Weights of a small GPT-style language model, trained from scratch on English Wikipedia.
Architecture: LayerNorm before each block, no biases in attention or MLP.
Each number is 128 + 24 x the weight over its row's rms, rounded and kept within 0 to 255. Layers, rows and columns count from 0. The size above them is the row's rms in percent of the matrix's.

# layer 5 MLP up, 512x192, rms 0.165, rows 75-85, columns 96-191
size [ 95  96 109  89  95 114  99 113 103  94 112]
[[126 130 105 150 188 106 140 102  78 122 123 112 151 142 154 114 121 107 118 118 153 142 132  94 102 182 123 116  90  97 171 112 156 138  66 179 133 112 107 153 182 144  92 146 121 107 150 139 133 121 156 135  96  95 126 116 111 126 130 132 149 111 147 103 117 142 143  78  97 114 176 142 143 130 153 141 144 113 104 130 137 140 121 117 148 128  75 129 126 146 155 138 131 143 151 143]
 [166 116 118 113  87 126 124  96 178 146 153 102 104 118 111 115 128  62 142 153 143 158 174  98 102 131  79  91 156 138 160 115 103 129 163 138 130 138 144 133 155 101 142 114 126 144 165 139 128 135 153 140 147 136 100 121 138 112 126 130  93 130 108 140 143 163 140 164 162 144 116 113 150 123 123 123  88 111 107  99 103 100  93 134 105 156 126 137  92  86 108 142 117 122 125 115]
 [151 158 148 112 193 141 102 127 127 151 143 166 110 154 166 123  94 127 133 178 139 149 125 137 126  99 164 122 123 126 133 176 143 100 112 117 131  99 176 164 168 126  89 102 128 166 126  91 137 126 150 132 136 127  98 124 122 153 154 159 159 126 138 155 125 137 110 150 100 118 122 127 104  98 129 131 131 139 141 113 160 108 111 147 124 109 157 127 100 113 138 112 168  90 103 121]
 [121 177 118 136 117 115 145 140 138  95 157 127 117 117 146  94 156 126 122 110 171  96 129 132 124 139 136 154 136 103 152 162 171 118 127 137 125 186 146 136 150 154 150 144  94  95 135 123 103 138 128 118  88 151 139 136  90 146 111 131  93 116 138 147 105 113 151 153 130  87 158 108 128  99 105 127 106 102 118 116 157 145 149 112 140 116 127 109 104 159 154  87 105 131 138 100]
 [ 74 151 123 110 118 102 156 152 137  93 116 153 130 117 154 117 148 153  98 133 104  90 131 105 164 119 101 143  98 156 127 118 118 151 126 163 153 125 189 155 150 132  61 118 101 162  74 141 121 131 119 120 125 103 133 175 133 113 124 125 181 151 112 144  62  51 120 134 103 149  94 101 102 150  97 133 161 141 133 138  81 149 125 120 149 150 139 109 150 119  96 134 114 137 151 105]
 [165 143  87 141 141 129 136 126 155 156 118 123 139 172 120 103 112 141 109  90  90 154 117 103 130  85 135 145 124 143 129  55 106 131 114 109 133 120 124 136 148 101 123  93 107 122 141 135 149 104 157 125 165 137 153 130 138 124 119 121  84 171 139  75  97 137 128  95 139 175 108 160 121 121 111 167 127 116 130 130 133 149 140 144 168 135  97 125 142 159  85 111 170 156  88 141]
 [173 123 177 168 182 138 137 148  75 133 110 155 106 162 129 108 131 142 120  97 123 121 121 101 110 156 131 112 143 150 133  80 108  60  96 169 132 102 160 168  88 114  77 157 118 126 124 155 128 139 160 135 143 128 146 125 137 128  92 131 150  97 122 131 131 108 137 143  86 120 116 118 146  96 100 101 128 147 142 102 109 126 144 122 172 139 157 156 124 140 114 121 118 136 179 157]
 [118 109 163  97 171 118 154 127 137 148 144 139 142 113 160  92  88 116 100 124 139 148 121 208 155  99 133 142 128 101 112  97 152 128 135  71 140 132 152 145  90  90  91 154 127 132 153 115 126 158 128 125 154  73 133 120 148 168 119 122 130 117 111 115 112 150  94 124  91  76 100  88 143 140 120 151 156 119 109 111 122 105 162  94  96 167 103 106 128 157 205 130  75 170 139 150]
 [121  65 131 159 117  99 118 124 196  89 137 171 143 136 139 147 122 117 137 166 128  76 122 142 115 116 146 149 141 105 157 126 112 105 128  92 132 130 142 117 154 104 125 139 113 119 137 112 151 162  84 180 124 157 133 154 127 154  92 102 137 152 131 135 117 130 162 121 141 109  90 117 153 159 112 148 150 129 145  98 132 106 128  91 119 127 141 116 108 151 132  56 114  94 126 134]
 [ 90 153 126 143 110 133 108 118 127  87 144 112 171 180 135 118 168 154 114 129 154 138 112 144 148 126 128 136 105 118 139 105 113 151 106 108 111 151 123  93  90  98 106 138 160 103 166 123 115 141 152 117 131 110 151 121 155  97 101 133 141 104 152 186 127 100  98  94 150 158 127 128 139 131 141 125 108 187 116 125 175 155 107  64 140 125  70 146 103 133 102 169 124 107 139 147]
 [138  53 149 123 136 140 126 103 106  98  95 109 168 114 168 128 119 156 140 129 124 126  85 142 143 148 155  97 152 112 151 129 101  61 112 148 147 134 132  72 122  94 176 134  96 142  80 182 109 150 152 130 142 113 134 135 144 113 112 102 121 129 112 146 153 136 141 135 104 102 162 123  92 158 151 145 100 110 126  96 158  99 145  81 134  95 127 145 153 124 123  91 149 124 152 126]]
# layer 5 MLP down (transposed), 512x192, rms 0.122, rows 75-85, columns 96-191
size [ 98 102 109 101 103 108 103 107 112  97  99]
[[136 135 151  91 139 135 117 114 140 152 120 128  91 140 120 142 116 111 113 111 158 186 102 140 119 111 141 168  86 123 133 152 118 119 119 148  97 141 109 134 142 167 119 164 169 145 110 138 104 153 131 125 150  64 131 104  98 162 104 102 169 106 104 101 100 151 107 162 136  87 174 137 107 132  77 106 148 125 123 145 171 144 144 151 137 149 114  83 100 137 151 118  98 156 137 136]
 [159 139 140 143 158 132 139 111 192 126 107 118 139 115 103 151 159 126  88 129 104 145 151 144 118 138 105 133  88  82 143 167 135 103 179 157 128  82  92 137 144 124 117  60 129 137 191 148 117 142 134 143 133 131 151 107 101 103  93 121 193 114 125 109 148 121 149 109 132 156 113  91 123 140 100 121 154 105 122 147 114 116 115  93 136 119 126 140 144 145  72 136 111 163 124 105]
 [160 115 140 122 122 118 136 131 110 141 143 170  96 128 141 130 127  94 157 142 133 170  81 166 139 156 156 148 115 171  99 113  95 104 117 115 147 121 120  96 117 119  89 148 111 123 152  54 110 126 120 138 151 124 146 132  89  88  76 152 132 138 125  82 115 168 105 161  89 115  95 134 133 142 134 123 158 101 152 150 107 141 137 120 127 139 161 126 100 130 135 136 155 111 135 137]
 [116 148 108 101 152 173  93 133 107  97 150 104  91 111 109 141 131 110 165 149 137 124 130 117 103 135  99 162 154 147 144 127 134 124 118  84 132 120 140 139 170  69 162 125 140 137 115 129  62 115 130 176 100 130 138 129  79 112 139 100 149 121 121 140 117 107 159 110 144 124 166 110  96 127 122 120 115 141 119 110 132 111 111 166 102 117 141 145 153 135 114 157 123 161 140 150]
 [121 116 166 180 138  85 111 131 136  95 151 136 136 127 139 137 105 135  98 118  97 122  82 147 124 157 170 130  71 156 117 141 129 119 132 158 169 120 142 118 131 125 129 144 155  82 134 125 119 101 140 109  82 112 104  77 121 137 132 150 164 142 159 116 114 142 151 121 120 116 122 142 107 125 132 120 104 123 137  81 160  89 159  92 141  74 142 108  82 115 148 108 173 139 156 180]
 [128 126 105 141 134 115 111 120 141 142 104  99 103 136 160 190  87 167  95 148 139 101 124 127  96 141 176 120 107 108 133 163 111 124 100 128  91 135 108 110 141  89 141 157 121 153 138 134  99 100 134 102 154 116 153 144  88 164 106 133 143 111  84 122 135  86 141 116 137 155 130 124 155 141 161 141 138 147 169 178  91 129 129 137 133 132 153  82 150 128 165 100 162  91 108 155]
 [116 117 115 127 104  72 105 111 121 154 127 152 139 120 118 135 161 135 122  24  85 114  96 158 130 123 171 139 165 154 129 153 118 104 112 140 148 173 131 165 162 118 147 121 144 140 147 119 143 150 148 136 131 148 176 130 126 139  66 147 160 122 154 124 157 136  68 138  91 123 121 163 140 132  86  64 162 102 142 134 121 113 133 113 134 141 124 124 187 146 116 121 177  96 114 112]
 [132 123 123 126 104 151 163 158 160 108 138 116  91 156 123 117 146 163 123 145 148 152 106 121 155 143 145 118 109  60  92 120 142 127 138 123 145 118 175 147 135 125 143 135 103 135 113 139 114  86 125 130 157 137 132 153 109 122  86  79 110  99 144 158 106 166 122 159 110 127 109 127 138 179 142 138 142 105 128 116 167 146  96 139 162 123 126  88 105 114  97 128 146 113 162 118]
 [117 114 126 117 171  94 105 126 167  97 129 175 109 117 192 108 121 158  75 118  97 122 126 146 147 145 139 121  97 113 107 166 122 137 116 125 132 111 129 125 141 157 146 120 136 124  92 100 115 123 164  99  60 159  98 149 130 155 159 156 145 144  84 117 129  81 175 144 172 141 136 119 116 133 127 140 126 135 137 156  79 136  98 119 131 171 102 103 173 111 119 142 142 105 125 123]
 [ 92 130 106 139 121 104 112 140 140 161 109 123 162 158 134 164 139 156 107 110 113 132 112 121 140 143 138 147 105 106 136 153  94 144 140 142 154  86 142 129 159 150 185 137 203 144 116 127 135 129 115 131 129 121 116  81 169 140 103 122 121 147  98 134 128 149 117 114 134 135 135 134  81 102 100 136 132 127 126  90  97 110  73 134 134 108 145 127  92  93 159 109 137 141 128  91]
 [124 149 112 147  90 138 141 173 121 139 132 145 107 130 117 123 154 150 136 124  88 160 145 112 138 149 145 162 110 128 116 122 158  96 146  80  92 135  97 130  92 106 146 114 149 176 118  68 161 106  68 136  97 145 127 122 138 121 150 149 129 130 107 124 115 138  92 116 152  93 163  96 126 156  92 169 164 121 160 126 121 128 133 145 182 111 161 159 152 149 138 146 132 112 110 116]]
# layer 5 MLP gate, 512x192, rms 0.178, rows 76-86, columns 96-191
size [107 113 101  99 108  97 106 116 102 110  86]
[[139 104 120 168  99 149  90 123 160 150 141 138 103 131 112 166 139 108 142 128 137 100 112 171 117 110 119  96 164  85 165  86 107 150 108 117 144 135 137  97 107 121 118 102 117  97 138 125 110 148 145 134 158 178 125 144 126  82  94 114 148 126 143 104 100 122 117 111 173 154 131 126 118 128 160 142 128 102 155 154 171  96 144 131 136 140 149 113 114 162 151 144 130 118 106 130]
 [119 115 140 162 142 132  97 111 142 106  74 104 123 133 158 155 141 136 104 123 173 116 143 137 140 117 143 153 136 131 135 101 124 121 109 133 153 107 156  69 108 115 128 147  89 118 111 128 126 128 101  93  92 125 153 157 129 131 105 115 114 155 137 144 144 146 138 115 123  98 141 133 170 118 168  98 118  86 120  98 181 167  89 164 119  99 128 114 141 135 132 160 127 144 152 107]
 [162  98  99 121 155 119  93 102  89 104 138 124 149 105  90 125 109 126 158 166 144 118 118 119  97 115 140 143 153 179 133 115 129 130  93 126 129 129 130 104 144 145 113 101 155 127  90 108 119 140 138 152 187 100 166 161 135 121 102 104 129 124 140 172 110 132 106 115 143 138 124 105  94 140 120 133 147 133 150 107 121 143 122 114 167 138 142 155 151 181 138 120 110 152 122  95]
 [112 145 128 143 138 143 120 112 166 137 100  89 103 135 106 126 144 139 148 130 128 169  97 105  78  85 137 140 181 153 136 148 138 165 122 120 102 134 124 134 106 106 134 103 131  98 132 137  98  99  98 121 158 124 155 104 106 105 164 112 152 113 149 135 127 173 139  86 128 105 171 151 128 142 128 107  87  97 142  74 136 113 187 118  66 163  92 145 168 128 116 118 146 107  79 116]
 [105 163 106 119 116 117 126 151 101  99 161 109 144 146 137 142 148 135 107 164 135 157 150 159 132  98 107  93 135 140 152  78 107 140 114 138 164 145 111 152 107 138 115  77 109 153 105 111 145 135 122 132 121 130  93 132 173  89 133 106 135 123 142 159  83 137 152 114 154 128 128 166  91 153 134 130 118 119 134 115 129 143 103 147 122 114 134 126 147 141 147  99 135  53 116 100]
 [125 139  83 129 115  92 105 113 119 148 114 105 131 123 158 118 125 131 118 130  97 153 115 126 115 130 157  89 152 102 131 130 148 124 147 130 124 151 156 109 130 149  93 133 132 120 145 130 123 156 115 138 177 135 128 107 167 143 105 117 157 105 174 102 139  84 137 116 112 127 115 166 118 120  61 131 119 146 122  93 130 118  95 113 126 178 151 133 159 134 114 144 130  91 115 184]
 [141 136 161 110 181 127 117 199 117 125 104 122  95 118 143 119 159 154  70 146 129  98 118  97 109  93 101 123 138 126 172 154 136 108  94 127 127 141 152 106 148 142  98 114 181 124  63 100 137 113 160 163  72  83 112 122 154 131 134 124 152  94 156 157 122 160 143 104 144 127  97 121 165 102 115 134 130 126 110  95 121 130 132 139 160 147 162 139 120 149 139 126 103 151 128 120]
 [112 116 122 109 107 113 164 136 119 135 107 125 156 132 133 135  88  98 135 144 118 101 119  83  95 121 161  84 118 104 106 145 132 137 140 123 148 118 165 153 150 165 143 109 136  98 138  93 126 161  85 132 121 130 108  97 105 156  94 134 152 125 118 145 111 144 143 148 145 138 175 103 107 157 131 135 123 134 103  66 115 137 121 129 111 160 143 113 124 124 134 104 164 107 147 150]
 [129  99 135 160 131 123 114 158 136 143 127 122 133 147 102 131 156 141 109 128 116 138 133 110 155 171 137 118 136 137 123 137 181 106 127 122 137 105 180 123  96 124 115 168  70 137 118 139 153 178 152 129 100 134 130 161 147 134 198 102  80 154 172 154 130 128 110 105 108 122  95 146 134 132 181 127 146 112 109 117 145 122 153 166 164 149 167 109 148 114 127  93 155 113  78 104]
 [124 116 160 131 100 108 177 121 143 150  72  93 137 128 149 140 123 130 121 134 172 142 114 167 107 133 124 109 132  96 107 109 109 173 195 130 152 168 131 120 108 145 123 144  81 117  93 100 139 137 161 108 143 133 134 140 156 125 134 139 130 123 167 155 142 134  99 105 139  98 180 146 138 134 163 127  99 118 113 156 116 145  94 143  91 151  87 109 108 127 137 134 127 146 132 180]
 [154 104 131  99 137 150 162 153 116 153 101 100 135 119 146 145 123 106 148 107 135 137 133 150 105 129 144 119 122 116 112 119 136 105 128 172 129 169 100 115 113 133 111 135 149 160 132 108 121 165 110 147  98 148 151 111  90 121  98 115 160 138 174  79 146 105 146  86 145 117 118 147 116 154 121 168 101 124 125 159 147 168  98 117 162 115  94 138 124 140  95 119 127 185  82 129]]